Weights of a small GPT-style language model, trained from scratch on English Wikipedia: 10.4M parameters.
Each number is 128 + 32 x the weight over the matrix's rms, rounded and kept within 0 to 255. Layers, rows and columns count from 0.

# layer 5 attention output (transposed), 256x224, rms 0.0896, rows 77-127, columns 64-95
[[134 158 144 148 156 127 130 151 169 131 131 118 132 166 103  53 142 166 126 135  88 110 153 140 123 135  77 143 106 141 123 150]
 [150  92 119 179 118 181 102 151 156 155 178 136 141  99 152 118  64 145  83 127 119 106 229 110 114 116 155 154 127  92 124 136]
 [175  47 181  92 123 167 114 130 156 120 130 112 118 125 151 177 131 147  86 101  99 129 176  99 115 147 148 129 120 149 144 137]
 [158 151  92 121 130  91 120 111 126 130 168 131 149 115 124 111 133 155 101 142 142 166 127 157 149 103 133  89 110 154  66 114]
 [180 170  61 155 147 117 100 133 122 155  95 148 103 184 141 101  82 123 109 108 141 137 120  77  87 119 115 206  97 118 139  96]
 [128  53 150 112 135  92  91 114 106 151  85 121 146 196 145 127 112 155 103 114 132 179 123 146  98 176 159 178  82 135 142 133]
 [156 121 163 130 118 132 131 149 106 179 155  92 140 119 102 124  96 163 156 114  98 122 169  64  78 116 111 103  91 138 128 125]
 [121 120 168 116  73 153 105 151 118 104 155 163  72 125 127 141 122 102 132 145 114 117 137 123  90 189 116 155 125 114 101 119]
 [ 88  85 138 101  67 158 118  84  96 129  81 109  91 175 121 108  93 176 121 168  76 171 134  94 122 176 126 118  97 143 152 139]
 [ 86 116  88 154 124  64 148 147 137  90 171 105 151 154 112 135 174 144 118  84 115 155 128 123  92 121  84  76 173 114 156 122]
 [113 113 134 148 144  87 173 181 118 146 150 164 102 143 129 171 123  88 115  93 122 101  97 117 120 127 110 133 138  95 124 144]
 [169 150 138  91 146 188 135 111  58 143 145 172 153 112 113 149 128 128  74  99 136 134 136 129  55 112 119 147 128 159 131 169]
 [142 110 169 157 122 172 104 136 133 110 139  90 176  70 156  95  90 176 124 128 143 151 147 141 132 114 130 139 123 117 118 110]
 [143 176 110  53  84 106 122 131 172  85 147 151 103 136 134 215 100 145  94 137 166 171 154 116 216 141 142 150 159 116 122 105]
 [109 110 114 149 173 152 108 123 142 169  77 136 103 127 154 118 173  91  97  73 103 167  96 137 130 157 109 137 130 146 165 155]
 [ 93 138 143 154 163 162 148 104 121 128 151 168  83 144 116 191 132 114 110  71  84 178 149 179 159 169 194 121 118 119 175  75]
 [146 111 125 126  81 174 112 169 140 160 166 114 162 122 136 126 165 118 202 112 140 112 161 119 131 126 150 173  73 161 156 100]
 [163 172 140  83 101 104 114  82 155 100  98  57 143 108 187 124 128 127 142 104 207 134 165  94 193 103 126 104 143 153 145 113]
 [ 50 145  97 115 130 153 134  96 221  85  96 129 129 102 147 139  83  40  78  63 128  72  84 103 141 132 127  96  93 164 127 143]
 [146 123 155 100 112  95 151 127 130 152 111  86 125 123 200 136 128 103 133 172 145 121 127 107 141 121 124 142 129 162 160 143]
 [119 142 117 132 115  77 117  59 162 129 113 102  80 161  56 128 143 139  71 100 112  74 118 106  79 106 101 153  86 149 115  72]
 [122  72 135 135 124 101 124  82 103 108  90  89 126 138 138 129 145  89 128 115 146 146 142 123  46 126 135 156 148 170 184 118]
 [ 86 108  91 139 163 103 122 134 117  67 167 163 116  87 101  62 112 154 112  82  82  88 129 105 135 121 134 143 139  86 134 167]
 [140 144 104 147 106 182 119 100 156 141 120 101 188  97 104 127 137 126 125 141 129 130  37 179 167  84  96  61  92  92 111 104]
 [141  59 105 147 113  99  97  74 171 158 140 122 123  70 176  59 135 118 131 105 129 163 175 168 131 134 128 111 152 127 150 113]
 [127 141 138 152 116 149 109 174 154  59 124  68 118 116 136 107 139 130 132 120 125 113 121 111  88  95 148 131 137 106  87 166]
 [146 120  96 163 130 138 156 163 146 181 149 136 143 135 110  72 163 162 113 169 146 192 111 133 148  70 114 139 135 125 131 154]
 [190 133  62 121 141 107  64 173 120 121 105 115 141 136 137 133  85 122 109  80  98  55 118 157  93 130  97 153  89 114 133  93]
 [166 141  86 145 139  84  86 137 136 179 198  80 116  63 136 104  94  73 118 126 151 114 150 117 160 187 153 119 107 119 146 108]
 [123  65 189 202 133 164 154 103  98 159 153 135 146 126 139 144 138 160 141 101 103 113  66  93 145  95 172 113 143 159 112 161]
 [126 153 168 148 126 110 175 130 144 104 138  90 104 167  96 135 189 128 147 115 126 113 148 126 110 134 152 141 133  67 133 103]
 [105  95 105 128 121 180 140 200  98 115 129 136 100 120 109 144 130  83 114 105 116 165 137 109 119 145  82 178 140 105 160 161]
 [186 146 143 109 189 110  99  98 154 154 149 100  69  89 125 123  98 142  62 124 124  75 119 146 125 168 148 146 128 127 139  76]
 [ 86 118 116 113 132 176 161 104  93 124  97 122 123 100 103  92 105  93  89 196 121 172 142 108  66 130  99 126 143 118 189  89]
 [107 143 124 152 143 143  79 162 106 136  66 144 153 148 108 124 136 115  88 149 164 106  68 122 124 142 111 130 128 142 148 130]
 [136 182  52  93 176 102 182  82 147  79 133 103 114 134 143  87 147 152 194  79  86 102 129 145 150 141  97 169 173 147 142 138]
 [143 129 115 152 115 110 139 169  93 115 144 122 135 172 129 159 110 129 119 136 133 115  91 146 181  97  83 158  55 121 143 134]
 [195 102 163  93 154 100 151  75  72 136 155  79 226  94 120 131 188 152 162 124 113 110 142 173 125 176  75 147 103 172 203 181]
 [136 133 166  75  86 108 119 116 156 151  96 126  77 149  83  92  87 186 107 149  74 144 121 166 148 136 172 157 148  82 127 137]
 [110  79 118 187 104 147 152 101  87 127  61 166 128  88 170 140 115 112  79  45  95 171 107  95 111  94 114 165 135  81  91 111]
 [ 75 135 167  94 166  54 138 190 145 134  96 145 162 144  96 167 151 100 152  95 115 120  96 136 142 119 132 131 151 158 161 119]
 [132 148 105  93 114 119 119 164 121 142 136 120 131  98  58 129 136 147 145 122 144 179 116  65 111 202  95 122 162 152 171 119]
 [224  88 106 106 139  91 118 113 101 139 105 113 132 114  96 144 133 169 121 130  98  91 135 140 101 173 148  77  68 122  99  97]
 [102 111 164  66 143 140 170 138 151 115  63 114 121 117 162 116 111 138 127 162 167 169  44 178 152 105 113 174 124 119 124 145]
 [104  80  82 175 100 121 141 152 163 138 118 119 116  74 114 151 111 107 144  95 110 126 155  94 132  61 119 142 135 144 126 209]
 [ 75 126 121 103  72 127 190 138 176  85 101 122  95 106 117 142  93 147 157  92  85 149 145 116 134 124  89 138  87 145 135 131]
 [105 126 158 139 205 118 155 142  53 164  91  82 140 136 106 122 164 123 109 191 127 164 122 161  83 149 128 106 165  96 101  96]
 [133 109 145 138 121 142  99  98 118 136 117 115 149  93 115 143 103 166 152  97 141 157  78  70 189  86  65  96 166 103  61 136]
 [156 133 138  75 101 127 122 157 142 134 201 133 139 110 177 122  85 152 100  54 100 157 143 142 129  67 141 134 144 137 113  87]
 [100 130 147  82  89 124 119 156 136 145 182  96 118 199 148 111 131  86 113 134 139 122 104  87 127 117 108 121 102 172 139 127]
 [104  93  94 118 115 156 179  69  61 129 176 137 166 170 110 111 141 126 188 110 149 130 126 133 125 120 120 102 128 131 150 138]]
# layer 5 attention value, 256x224, rms 0.102, rows 78-127, columns 64-95
[[117 157 125 143 140 104 114 108 154  80 127 108 161 153 110 114 126 154 176 159 110 167  72 113 143 143  92  66  93 104 120 131]
 [136 133 135 135  95  64 142 132 152 128  94 136 144 141  61 116 132 145 183 107 120  89 103 176 149 154 100 110 136 167  96 104]
 [117  90 110 161 134 140 113  86 169 124 149  94 129 168 148  96 170 155 132 146 113  89 148 100  74  84 116 145 147 109 166  87]
 [127 139 167 128 148 103  94 115 127 111 136 121 133 144 138 155 119 189 132 134 148 161 113 130 109 165 178 102 156 116 132 127]
 [179 213 123 121 117  88 160 164 124 105 153 119 128  98  80 151 113 108 120 101 182 150 135 142  77 160 130 150  80 185 118 152]
 [108 172  72 144 130  88 115  91 132 122 128 164 137 126 178  66 150 100 101 154 174 125 159 170 144 141 137 125 125 130  97 201]
 [102 174 125  59 159 135 127 102 144 145 167  85 120  84 123 132 116 154 185  85 176 141 129 158 103 127 134 163 100 125 137 159]
 [132 187 117 127 140 109 153 151 147 133 136 139 131 135 113 140 133 106 145  66 160 163 142 141 148 111 128  81 196 140 114 149]
 [113 158 111 129 154 122 104 116  99 149  58 114 113 109 147 147 114 131 149 128 113 139 154  68 197  97 121 128 126 108  61 165]
 [104 147 158  88 158 111 103  99 125 130 132 144 128  90  79 122 117 118 104 114 168  91 130 164 122 135 160 145 110 141 108 100]
 [170 123 118 169 122 109 121 106 147  98  93 104 119 139 115 152 159 108 172 111 132 141  94 129 152 130 116 172 132 139 101 131]
 [120 134  54 117 118 117 134 171 107 128 141 161 167 200  96 150 120  83 131 124 120 123  92 129 165 170 104 127 110 148 114 137]
 [152 124 153 165 162 156 113  76 108 168 125 113 132 121 104 132 150 149 125 129 131 132 154 100 102 139 147  98 124 125 178 130]
 [137 131 160 112 166  71 150 155 131 115 151 135 127 123 126 107  84 116 174 148 191 114 149 153 104 119 137 136 131  78 144 152]
 [125  67 184 119 147 151 103  90 148 153 139 156 132 107 112  77 146 143 135 130 139 106 145 126  70  86  83 116 155 149 121 111]
 [ 96 131 141 113 134  94  99 146 147 102  99 158 168 113  88 121 112 108  95 167 135 156 127 135 120 108  96  95 141 109 112 108]
 [ 86 102 105  86 148 119 139 128 125 134 129 133 163 171  99 112 148 102 113 120  88 175 103 111  85 156 140 137 108 113 122 135]
 [158 173 123 154  75 150  97 170  88 185 143 110 104 143 137 135 147 160 120 142  78 196 137 142  71 104  95 133 178  99 160 139]
 [ 38 131  96 137 127 133 133 146 112 169 107 128 171 133 100 111 113 119 151  96  88 102 107 108 165  58 117 108 163  91 110 140]
 [136 159 155  86 125  69 130 179 133 151 156 121 111 110 214 106 129 105 113 148 162 170 151 176  67 131 162 126  99 117 102 162]
 [ 94 155 135  95 113 143  82 189 124 129 118 166  90 129 175  92 148 128 151 110 138 123 104 137 137 117 111 108 129  88 119 107]
 [146 132 155 107 165 122 147 133 144 143 127 119 124 164 168 174  87 120 139 154 130 123 140  95 144  93  88 144  95 142 142 104]
 [129 131  96 187 172 129  58 112 132 131 152 175 133 168 110 106  98 167 154 133  83 176 165 107  99 186 119 189 156 125 127 146]
 [ 98 146 132 119 122 174  81 138 126 139 100  96 150 153 132 125 155 148 148 128 151  87 140 120 109 103 131  62 105 112 128 174]
 [ 83 137 117 112 130 114 137 158  91 163 156 193 156 186 113 160  93 120  91 123 137 143 164 127 131 112 123 174 128 173 178 115]
 [158 148 116 177 171  75  77 117 114  75 163 113 166  82 149 159 125 101 104  76 127 131 138  97 141 131 134 102 172 128 117 128]
 [146  83 143 123  99 116 170  95 125  66 117 109 108 136 113 162 142 135 163 115 127 176  77 106 181 157 186 114 139 158 155 183]
 [131  99 141 105 135 122 125 106 154 128  96 133 129 216 118 102 111 154 100 119 106 167 105 112 116 114 116 129  85 137 127 148]
 [125 126 105 181 137 134 125 101 197 152 147 159  98 123 112 114  94 101 108 152 139  95 157 116 139 110 123 109 119 157 152 137]
 [ 95 146 103  69 119 107 161 109 142 175 156 131 129 107 136  96 122 122 125 120 148 105 158 118 157  87 133 153 104 168 117 134]
 [187 163 141 146 128  58 136 140 135 145 167 183 146 181 143  75  79 178 139 110 160 123 126  91 140 136 159  90 127 169 119 125]
 [ 85 159 112 150 147 125 160 146 123  56 120  87 112 144 117  94 144  97 156 130 109 149 115  92 121  56 115 165  46 144  88 152]
 [146  99  74  95 122 120 113 177 129 149 122 121 111 132  86 123 119 148 142 105 138 150 150 107  84 135 190 109 136 133 120  91]
 [109 128 135 145 160  81 169 160 138 143 152 140 103 136 132 128  97 135 133 123  94 201 180 102 137  96 154 140 147 123 135 131]
 [110 167 133  99  46 137 136 121 100 111 165  90 144 129 117 154 170 116 104 118 164 129 114 118 142 127 182  86  95  84  83 127]
 [145 149  85 125 156 115 130 114 149 141 182 143 141 105 195 149  83 112 154 120 144 136 119 126 146 160 154  94 182 135  98 143]
 [134 131 167 157 157 109 142 143 134 142 113  84  91 157 155 155 104  78  75 166 147 102  58 133 138 121 141 183 123 112 105 117]
 [131  63 123 142 195 161 199 139  95 152 176 161 147  98 129 155  90 109 175 104 128  55 133  70 114 116  98 113  87  69 132 103]
 [166 117 152 104 128  86  93 164 146 122 104 107 143 126 139 132  36 169 167 156 150 136 108 169 123 126 129  65 112 169 140 177]
 [166  92 121 150 150 172 147 101 120 105 171 140 114  97 155  91  96 121  93 135 155  68 124  95 153 130 149 152 177 111 107 141]
 [147  94 170 175 156  97 160  85 122 143 112 112  94 164 145 121 122 169 168 125 126 144 122  70 114  93 188 131 129  96 126 155]
 [ 98 157 100 106 168 116 118  75 176  90 156 132 100 113 149 108  82 117 132 126 139 156  92 149 114  88 109 181  92 123 121 124]
 [ 94 159 165 133 112  95  98 130 117 102 187 114 126 139  88 134 106 131 108  98  93 119 195 173 134 128 105 139 110  79 163  90]
 [120 189 152 139 150 103 113 161 100 129 154 120 158 161 131 140 146 114  96 139 102 138 163 200 188 151  92 142  86 184 128 104]
 [150 121 128  99 187  95 107 107 131 159 170 143 143 130 154 159 162 153  84  88  94 132  81 166 122 146 159 132 183  68 131 139]
 [ 91 124 131 150  87 194 171 114 137 126 151 109  84  99 137 118  80 125 103 156 139  44 144  41 139  69 116 124 122 179  89 149]
 [117 101 142 151 128 142 119 140 102 145 108 103 157 141 155 131 174 116 151 101  97  96 146 195 107 156 195 121 129 122 123 122]
 [121 195 120 127 133 127  74 133 120 141  90 127 169 204  90 111 171 116 180 175 175 166 123 103 138 121  88  64  94 125 173 153]
 [169 163 119 116 111 119  94 108 169  92  88 126 156  91 151 108 145 103 129 149  91 159 131 180  91 150 142 112 122 116 113 122]
 [140 169 153  77 142  96 114 156 107 177  72  81 120 100 182  90 144  86 120 132 133 122 123 127 142 116  85 167 200 132 107 112]]
# layer 5 attention query, 256x224, rms 0.119, rows 128-177, columns 64-95
[[138 128 156 179 161 112 144 138 175 100 158 115 128 120 177 124 135 160 120  90 112 117 145 140 144 116 178  92 128 118 180 120]
 [151 138 108  89 187  94 139 122 162 194 119 125 133 119 110  90 160 101 152  52 105 103 181 145 133  94  89 137 146 128 146 169]
 [ 93 193 154  96 187 141 143 171 185 116 104 105 145 128  72  88 108 144 176 127  95 128 119 161 115 165  96 109 148 164 132  48]
 [133 149 121 131 152 128 149 175 147 139 155 166  67 111 122 116 137 117 122 172 139 148 138  82 133 142  91 159 105 125 113 201]
 [146 141  85 108  71 126  76 165 106 154 147 173 131  61 110 128 168 122 162 106 127 128 141 143 138  87  90 187 165  76 123 151]
 [ 90 183 127 103 139 170 126  96 121 148 154  85 127 114 107 151 127 119  88 100 126  92 126 136 110 119 157 134  99 122 175  57]
 [128 106  98 153 147 140 139 118 170 114 162 140  76 145 105 106 100  94 100 135  80 119 144 155 121 115 149 130 147 134 145 107]
 [117 136 163 147 100 110  91 138 155  86 144  73 128 170 114 151 141 156 101 135 136 123 101 213 138 107 133  63 201 106 113 104]
 [139 173 102 105 156 167 118 123  53 151 106 159  55 107 139 113 146 140 183 144 161 143 159 122 183 114 148 169 127 127  92 135]
 [147 180 124 160  80  66 171 119 116  95 124 124  97 105 175 153 118 100 171 112 166  94 156 167 122 115 152  98 126 130 122  80]
 [130 175 113 104 129 120 172 133  85 166 105 124 125 107 124 141 152 173  93 180  98 158 143 124 139  85 171 165  92  69 104 132]
 [103 132  88 161 130 150 128 123 149 102 124 103  92 103 138 165 163  55 125 105 113  94 105  99  89 124 193 151 100  84  57 145]
 [161 141  57 124 131 121 165 193 154 108 154 110 118  67 142 115 105 116  99 144 105  93 140 125 103 129 129 172 180 118 209 143]
 [152 141 100 116 120 160 182  65  62 166 108 123 195 101  93 141 184 157  75 101 168 114 111 120 128 105 111 127  92 123  93 110]
 [119 115 172 149 123 144 128 147 154 112 189 107 128 118 118 184 201 115  43 165  97 113 162 151 135 167 148  93 166 135 171 156]
 [140 143 120 135 114 105 110  38 143  66 148 164 134  97  85  94 112 134 167 140 190 112 164  84 131 164 102 129 121 142 138  79]
 [159 129  78 133  49 139 176 153 152 141 206 117 117  81 100 121 145 169 142 153 140 178 156 116 153  99 130  59 117 139 158 175]
 [ 87  94 176 131 153 138 114 122  75 142 160 120 122 181 112 138 124 138 153 131 114 106 143  84 108 191  95  50 132 133  84 119]
 [107 135 137  99 137 119  84 134 105 169 119 145 130 162 138  32 122 118 113 111 160 158 159 160 153 174 105 118 123  71 123 155]
 [145  50  99 103  92 179 126 128 113 103 112  76 123 131 140 130 150 192 150 114  71 134 126 125 104 176 122 123 183 151 164  53]
 [ 76 162 109 137 137 145 143 132 177 137 119 121 131  56 145 125 130 140  99 172 140 133  80 147 107 156  80 118 103 186 175 164]
 [138 168 146 149  51 164 108 145 121 149  94  93 142 101 118 113 149 143 197 110 143 136 137 150  83 109 202 141 126 122 138 150]
 [188 161 104 166 103 182 133 173 161 103 106 128  84 128 112  98 136 104 152 162 147 107 133 138 126 187  91 121 138 162 149 144]
 [ 60  72  49 102 115 140 105 215  98 165 173 116 120 133 152 114 192 101 169 150 143  33 117  94 143 158 169 116 159 143 167 120]
 [ 81 121  97  54 127 158 101 104 185 100 192 118 106 121 139 129 139 157 118 117  96 140  89 140 172 165 125  57 108 157  93  85]
 [ 79  43 147 133 138  98 152  86  98 110 122  94  91 127 120 110  39 107 175 101 163 103 130  95 143  97 154  99 127 137 139 101]
 [143 142 128 200  93 130 117 124  91 134  86 139 137 159 114 143 104  75 137 178 110  74 144 134 122 121  48 140 134 139 139 111]
 [161 131 135 152 188 169 129 108 165 149 159 167 128  61 210 150 114 112 182 118 149 111 122 193  82  88 102 195 108 117 208  95]
 [117 106 120 121  69 100 135  99 188 119 176 117 133 121 132  83 103 136 164 118 123  68 132 142 109 127 119 137 173 134  95 159]
 [122 129  71 132  89 168  61 100 137 123  68 115 137 130 176 114 140 111 113 128 127 130 112 114 130 101 186  77 107 167  73 141]
 [185 109 149 125 127  80  58 148 135 151 106 125  91 102 140  80 222 190  97 134 102  60 146 100  68 145 101 102 160 126 129  81]
 [ 85  76 155  90  89  87 112 147  63  83  89 150 103 147 138 114 112  71 118 185 108 131 144 158 193 173 180 125 169 113  66 156]
 [126  93  73  72 100 115 117 127 140 113 111 132 128 168  93 124 143 116 118 133 138 157 201 122  97  88 146 125 109 124 104 122]
 [133 167 118 130  37  62  50 131  98 161 129  94  70 139 142 104 106 146 157 107 196 119 231  91 100 147 126 191 132  83 135 162]
 [155 147 106 124 176 127 154 167 123 102 187 157 118 130 133 129 183 122 186 174 124 120 143 160 154  63  98 135 106 110  85 199]
 [124 127  93 139 144 118  80  88 129 110 112  92 102 113 117 122 108 125 123 101 101 100 126 146 115 124 171 135 149 149 121 162]
 [ 83 127 138 103 159 117 158 142 104  91 164 128  83 135 138 121 134 127 181 106 125 103 137 176  99 105 120 192 139 184 121 120]
 [135 183 133 101  60 153  70  86 136 185 135 123 129  90 108 126 118 106 189 109 160 125 182 167  69 134 120 136 130 167  94 155]
 [134 111 140 122 124 118 122 163 118  96 122 112  96  77 136  66 137  85 161 163 121 111 133  90 148 103 106 120 153 129 153 104]
 [107 116 146 166 128  72 123 126  80 100 101  89 148 159 159 134 185 159 135  78 146 206 121  62 168 100 182 151  95 172 153 118]
 [108 140 110 152 155 121 135 159  91  90  76 112 153 123  81 156 154 111 100  97 138 118 105 137 160 143  96 133 183 160 139 170]
 [ 56 112 163 183  90  96 119 113 103 125 143  53  96 210 139 103 139  96 128 161 109 180 142  62  70 113 100 164 147 137 165 143]
 [118 166 165 155 150 129  87 143 132 160 215 145 113 109 157 144  65 111 166 158  92 134  95 139 108 156  95 184 133 145 128 107]
 [144 127 124 157  85 184  97 103  95 104 122 121 103 138 115 132  89 158 110 125 121 121 104 195 148  79 118 106  92 104  61 106]
 [150 170  93 134 106 110 185 100 139 167 158 133 129 151  82  99 159 111 106 211 181 157 123 208 149  83 112 150 144 145  93 114]
 [141 145  86  74  88 179 145 161 116  91 117 201 122  97 157  82 112 198 103 104 126 168 143 117 170 141 202 147 128 111 153 102]
 [132 136 103 155 194  89  59 134  57 110 110  82 178 132  55 136 134 124 157 179 117  88 147 146 114 163 186 144 136 140 105 154]
 [136 124 146  35 165 132  96 147 146 150 115 110 154 128 142 130 101 132 146 112 131 110 134 107 198 125 116 159 135 143 127 108]
 [ 97 134  92 147 111 118 127 140 138 162 163 160 126  97 135 114 115 171 135 134 119 137 134  75  94 154 167  59  81 167 102 102]
 [135 126 121 181 141 153 121  96 109 110 151 142 116 148 134 116 132 114 121 139 141 166 155 144 123 149 149 168 134 136 108  80]]
# layer 5 attention key, 256x224, rms 0.118, rows 128-176, columns 64-95
[[107 102 117 116 163 153 195 139 115 126 101 126  78 178 145 154 125  50 105 136  83 108 144 160 128 123 154  82 112 111 121 175]
 [131 127 113  95 146  97 149 163  66 142 143 130  69 119 138  67 157 173 138 148 102 108 138 155 106 102  89 163 196 116 131 110]
 [104 139 166 182 174 165  95 136  98 190 168 149  60 136  69  85 207  95 127 116 139 112 135  71 172 136 176 201 141 106 128  56]
 [ 96 127 102 129 103  67  93 147  80 172 147 104 124 161 140  84 137 122 160 162  69 154 206 120  90 182  94 134 143 124 120 202]
 [102 125 136  67 159 118 177 170  25 150 120 173 119 113 157 105 135  99 175 165 194 133 117 130 174 117  93 164 133 116  88 121]
 [109 100 138 112 139 110 169 100 148 124 171 133 115 146 150 128 150  93  81 128 140 117 156 157 163 121 102 177 126 139 127 169]
 [129  64 161  99  90  94 170 209 156 129 116 130 153 106 167 132 175 162 107  96  97 149 171 142 141 143 155 164 130 126 129 114]
 [151 170 117 135 157  81  91 115 103 135 155 153  83 130 141 144 119 106  88 107 158 134  94  76  40 155 180 144 128 154  90 124]
 [120 108 161 122 131 115 197 134  91  96 106  65  76 144 138  85 114 126 225 108 120 177  58 105 163  90 186 141 163 134 143 145]
 [100 187 114 144 109 150 135 165  93 172 163 110 105 177 119 164 160 115 178 153 126 149 134 105 153  94 129 117 126  90  88 131]
 [120  78 126 162 136 137 164 104 151 109 148  95 112 142  98 136 123 186  92 155  97  97 134 156 125 140 123  95 108 148 156 119]
 [ 91 147 130  85 112 117 124 161 188 187 174 138 141 183 155 195 113 125 101 134 107 116 147 204 136 133 141 139 117  94 113 114]
 [211 103 124  96 151 136 119 170 164 139  86 139 150  75 129 102 153  68 161 160 123  59 170 121 135 125 125  84 155  46 107  72]
 [128 162 177 141 131 108 139  84 124 173 122  50 121  95 178 157 105 124  93 148 139 152 198 113 136  90 135 139 100 124 179 155]
 [165 143 134 128 162 155  87 127  89 113  95 119  85 178  87 124 127 126  76 145 137  44 141 152 154 117 191 119 220 119 191 141]
 [109 104 180 106 161 145 142  91  54  91 153 134 154 101 177 132 131 125 141 107 126 134 133  65 123 192  86 100  94  89 147  78]
 [165 161 110 107 146 106 125 110 103 126  86 138 120 131  65 172  87 129 154  52 164 158  95 119 146  76 150  88 133 142  74 139]
 [ 68 112 125  63 124  36 140 152 117 144 148 134  81  84 124 114 138 193 186 120 112  70 109  97 142 128 186 120  68 105  87 154]
 [130 135 144 107 177  99 124  91 140 149 119 182 124  86 151 157 141 185 181 142 111 137 164 110 157 132 125 171 130  83 123 150]
 [131 101  95 113  73  76 159 153 109 117 165  96 147 174 144 142  74 111 111 161 121  98  46 109 128 117 159  99 154 151 165 146]
 [120 102 136 110 135  81 101 103 120 163 144 145 106 115 142 110 100  99 123  82 168 146 112 150 125 164 148 132 130  91  88 139]
 [132 161 160 131  47  91 168 108 177  85 130  63 139 144 220  65 125 110  79 103 162 142 125 144 107  90 121  90 110 130 178  84]
 [ 58 174 145 138 128 152 129 165 179 144 161 125 122 147 181 124 153 127 162  46 141 191 154 141  93  98 121 113 115 128 139 140]
 [133 176 140 183 150 111  62 138 173 138 135 134 106 123 157 153 138  89 160 134 163 133 119 129 149 125 129 174 130 104 144 120]
 [137 172  66 109 178 178 134 117 141 126 137 145 160 132 142 143 178 138 129 163 154 135 116 240 132  90 120 138 118 149 134 192]
 [200  95 145 129 146  95 150 123 130  97 128 159 161 198  80 144 138 177 120 172  97 119 131 134 124 144 145 161 114  69  84 137]
 [107  45  66 165  72 180  83 174 130 164 149 132 148 112  65 179  50  62 173 163 130 127  93 123  89 118 106 115  94 158 163 135]
 [ 69 146 152 102 113 129 112 175 110 156 111 169 168 145 106 111 113 149  99 156 101 130 141 137 102 153 101 118 156 100 182 111]
 [ 84 134 156 132 159 144 149 112 106 155 129 131 123 153 137  85 160 138 154  97  87 148 159 147 160 146 104 123 120 143 120 142]
 [  6 105 141 164 117 137 150  42 164 158 153  93 176 131 137 216 137 190  54 154 136 116 138  79 118 137  97  88  71 137  81 151]
 [187 123 123 117 123  94 107  87 137  81 105  63 129 181 170  57  41  86 142 124 126  80 121 195 139 152 131 142 180  90 153 153]
 [ 82 176 101  64  82 149 133  97  95 119 141 223 167 133 129 113 109 122 138  83 125 129 130 152 112 124 107 220 168 135  93 141]
 [144 121 100 102 138 131 196 105 120 152 138 136 102  81 140 174 172 178 146 119  90 176 103 124 162 140 191 128 133 102 117  40]
 [129 123 149 126  86 112 209 152 172 115 151 101 106 134  74 151 119 133 160 129 168  72 163 106 125 138 107 142 112 138  51 202]
 [171  65  70 121 126 121 120 123  43 173  63 121 171  96  86 147 148 118  95 148 158 128  96  97 130 100 155 124 189 158 129 142]
 [142 135 120 146 165 107  95 174 131  91 135 138 144 158 181 146  86 166 122  95 144  77 148 175 158  94 124 111 131 136 149 123]
 [135 175 138 137 102 162 131 142  97 151 121 101 144 128 137 108 129 134 125 163 133  71 145 101  80 117 129 143 155 109 120 159]
 [118 145  90 123  84 131 152 107 225 159 104 104  70 113 127 136 134 111 159 100 159  75 153 129 103 153 163 163 166 140 120 121]
 [141 105 177 143 149 139 156 103 158 126 189 124 183 100 127 112 105  75 137 125 122  81 113 132 124 162  43 152 124 129 105 152]
 [145 131  83  84 136 134 127 127 138  92 131  95 159 113  88 104 112 145 108 118 120 152 126 113 136 139 149 139  87 126 128 107]
 [171  88 174 183 133 124 179 112 149 137 133  70 141 126 176 176 151  92 104 186 161 152  85 156  84  69  68 118 126 136 150 119]
 [146 166  63 117 127  40 160 142 109 184 113 142 165 131 101 121  92 144 146 137 100 104 139 148 118  95 152 101 180 168 133 209]
 [ 99  11 189 123 108  76 100 154 139 105  93 106 126 157  83 219  97 118  85 122  69 181 151  75 153 133 145 140 122 113 153 111]
 [115 113 133 172 120 129 122  86 102 120 192  86 107  74 125 139 127 114  86 103 157 115 124 117 154 165 156 103 139 105  64  93]
 [178 120 197  97 168 160 147 166  92 117 107 102 126 120 136 152 162 127 130  92 159 155 104 125 139 129 120 103 158 186 147 155]
 [189 127 219 106 143 166 145 117  73 157 145 203 114 143 125 144 152 151  72 108 112 199 159  95 145 163 114 171  85 145  82 152]
 [ 97 159  88 110 132  75 102 179  81 104 108  75  78 120 116 192 136 144 141 121 102  77  87 166  88 169 192 118 156  70 121 107]
 [165 110 139 131 152 145 159 103  87  96 120 182  98 149 117 108 127 159 144 131  95 119 104 120 100  83 103  85 110 128  86 162]
 [142 113 148 139  75  97 123 153 139 134 198 127 111 162  92 115 118 169 153  84  46  99  92  95 196 144 103 127 136 136 142 145]]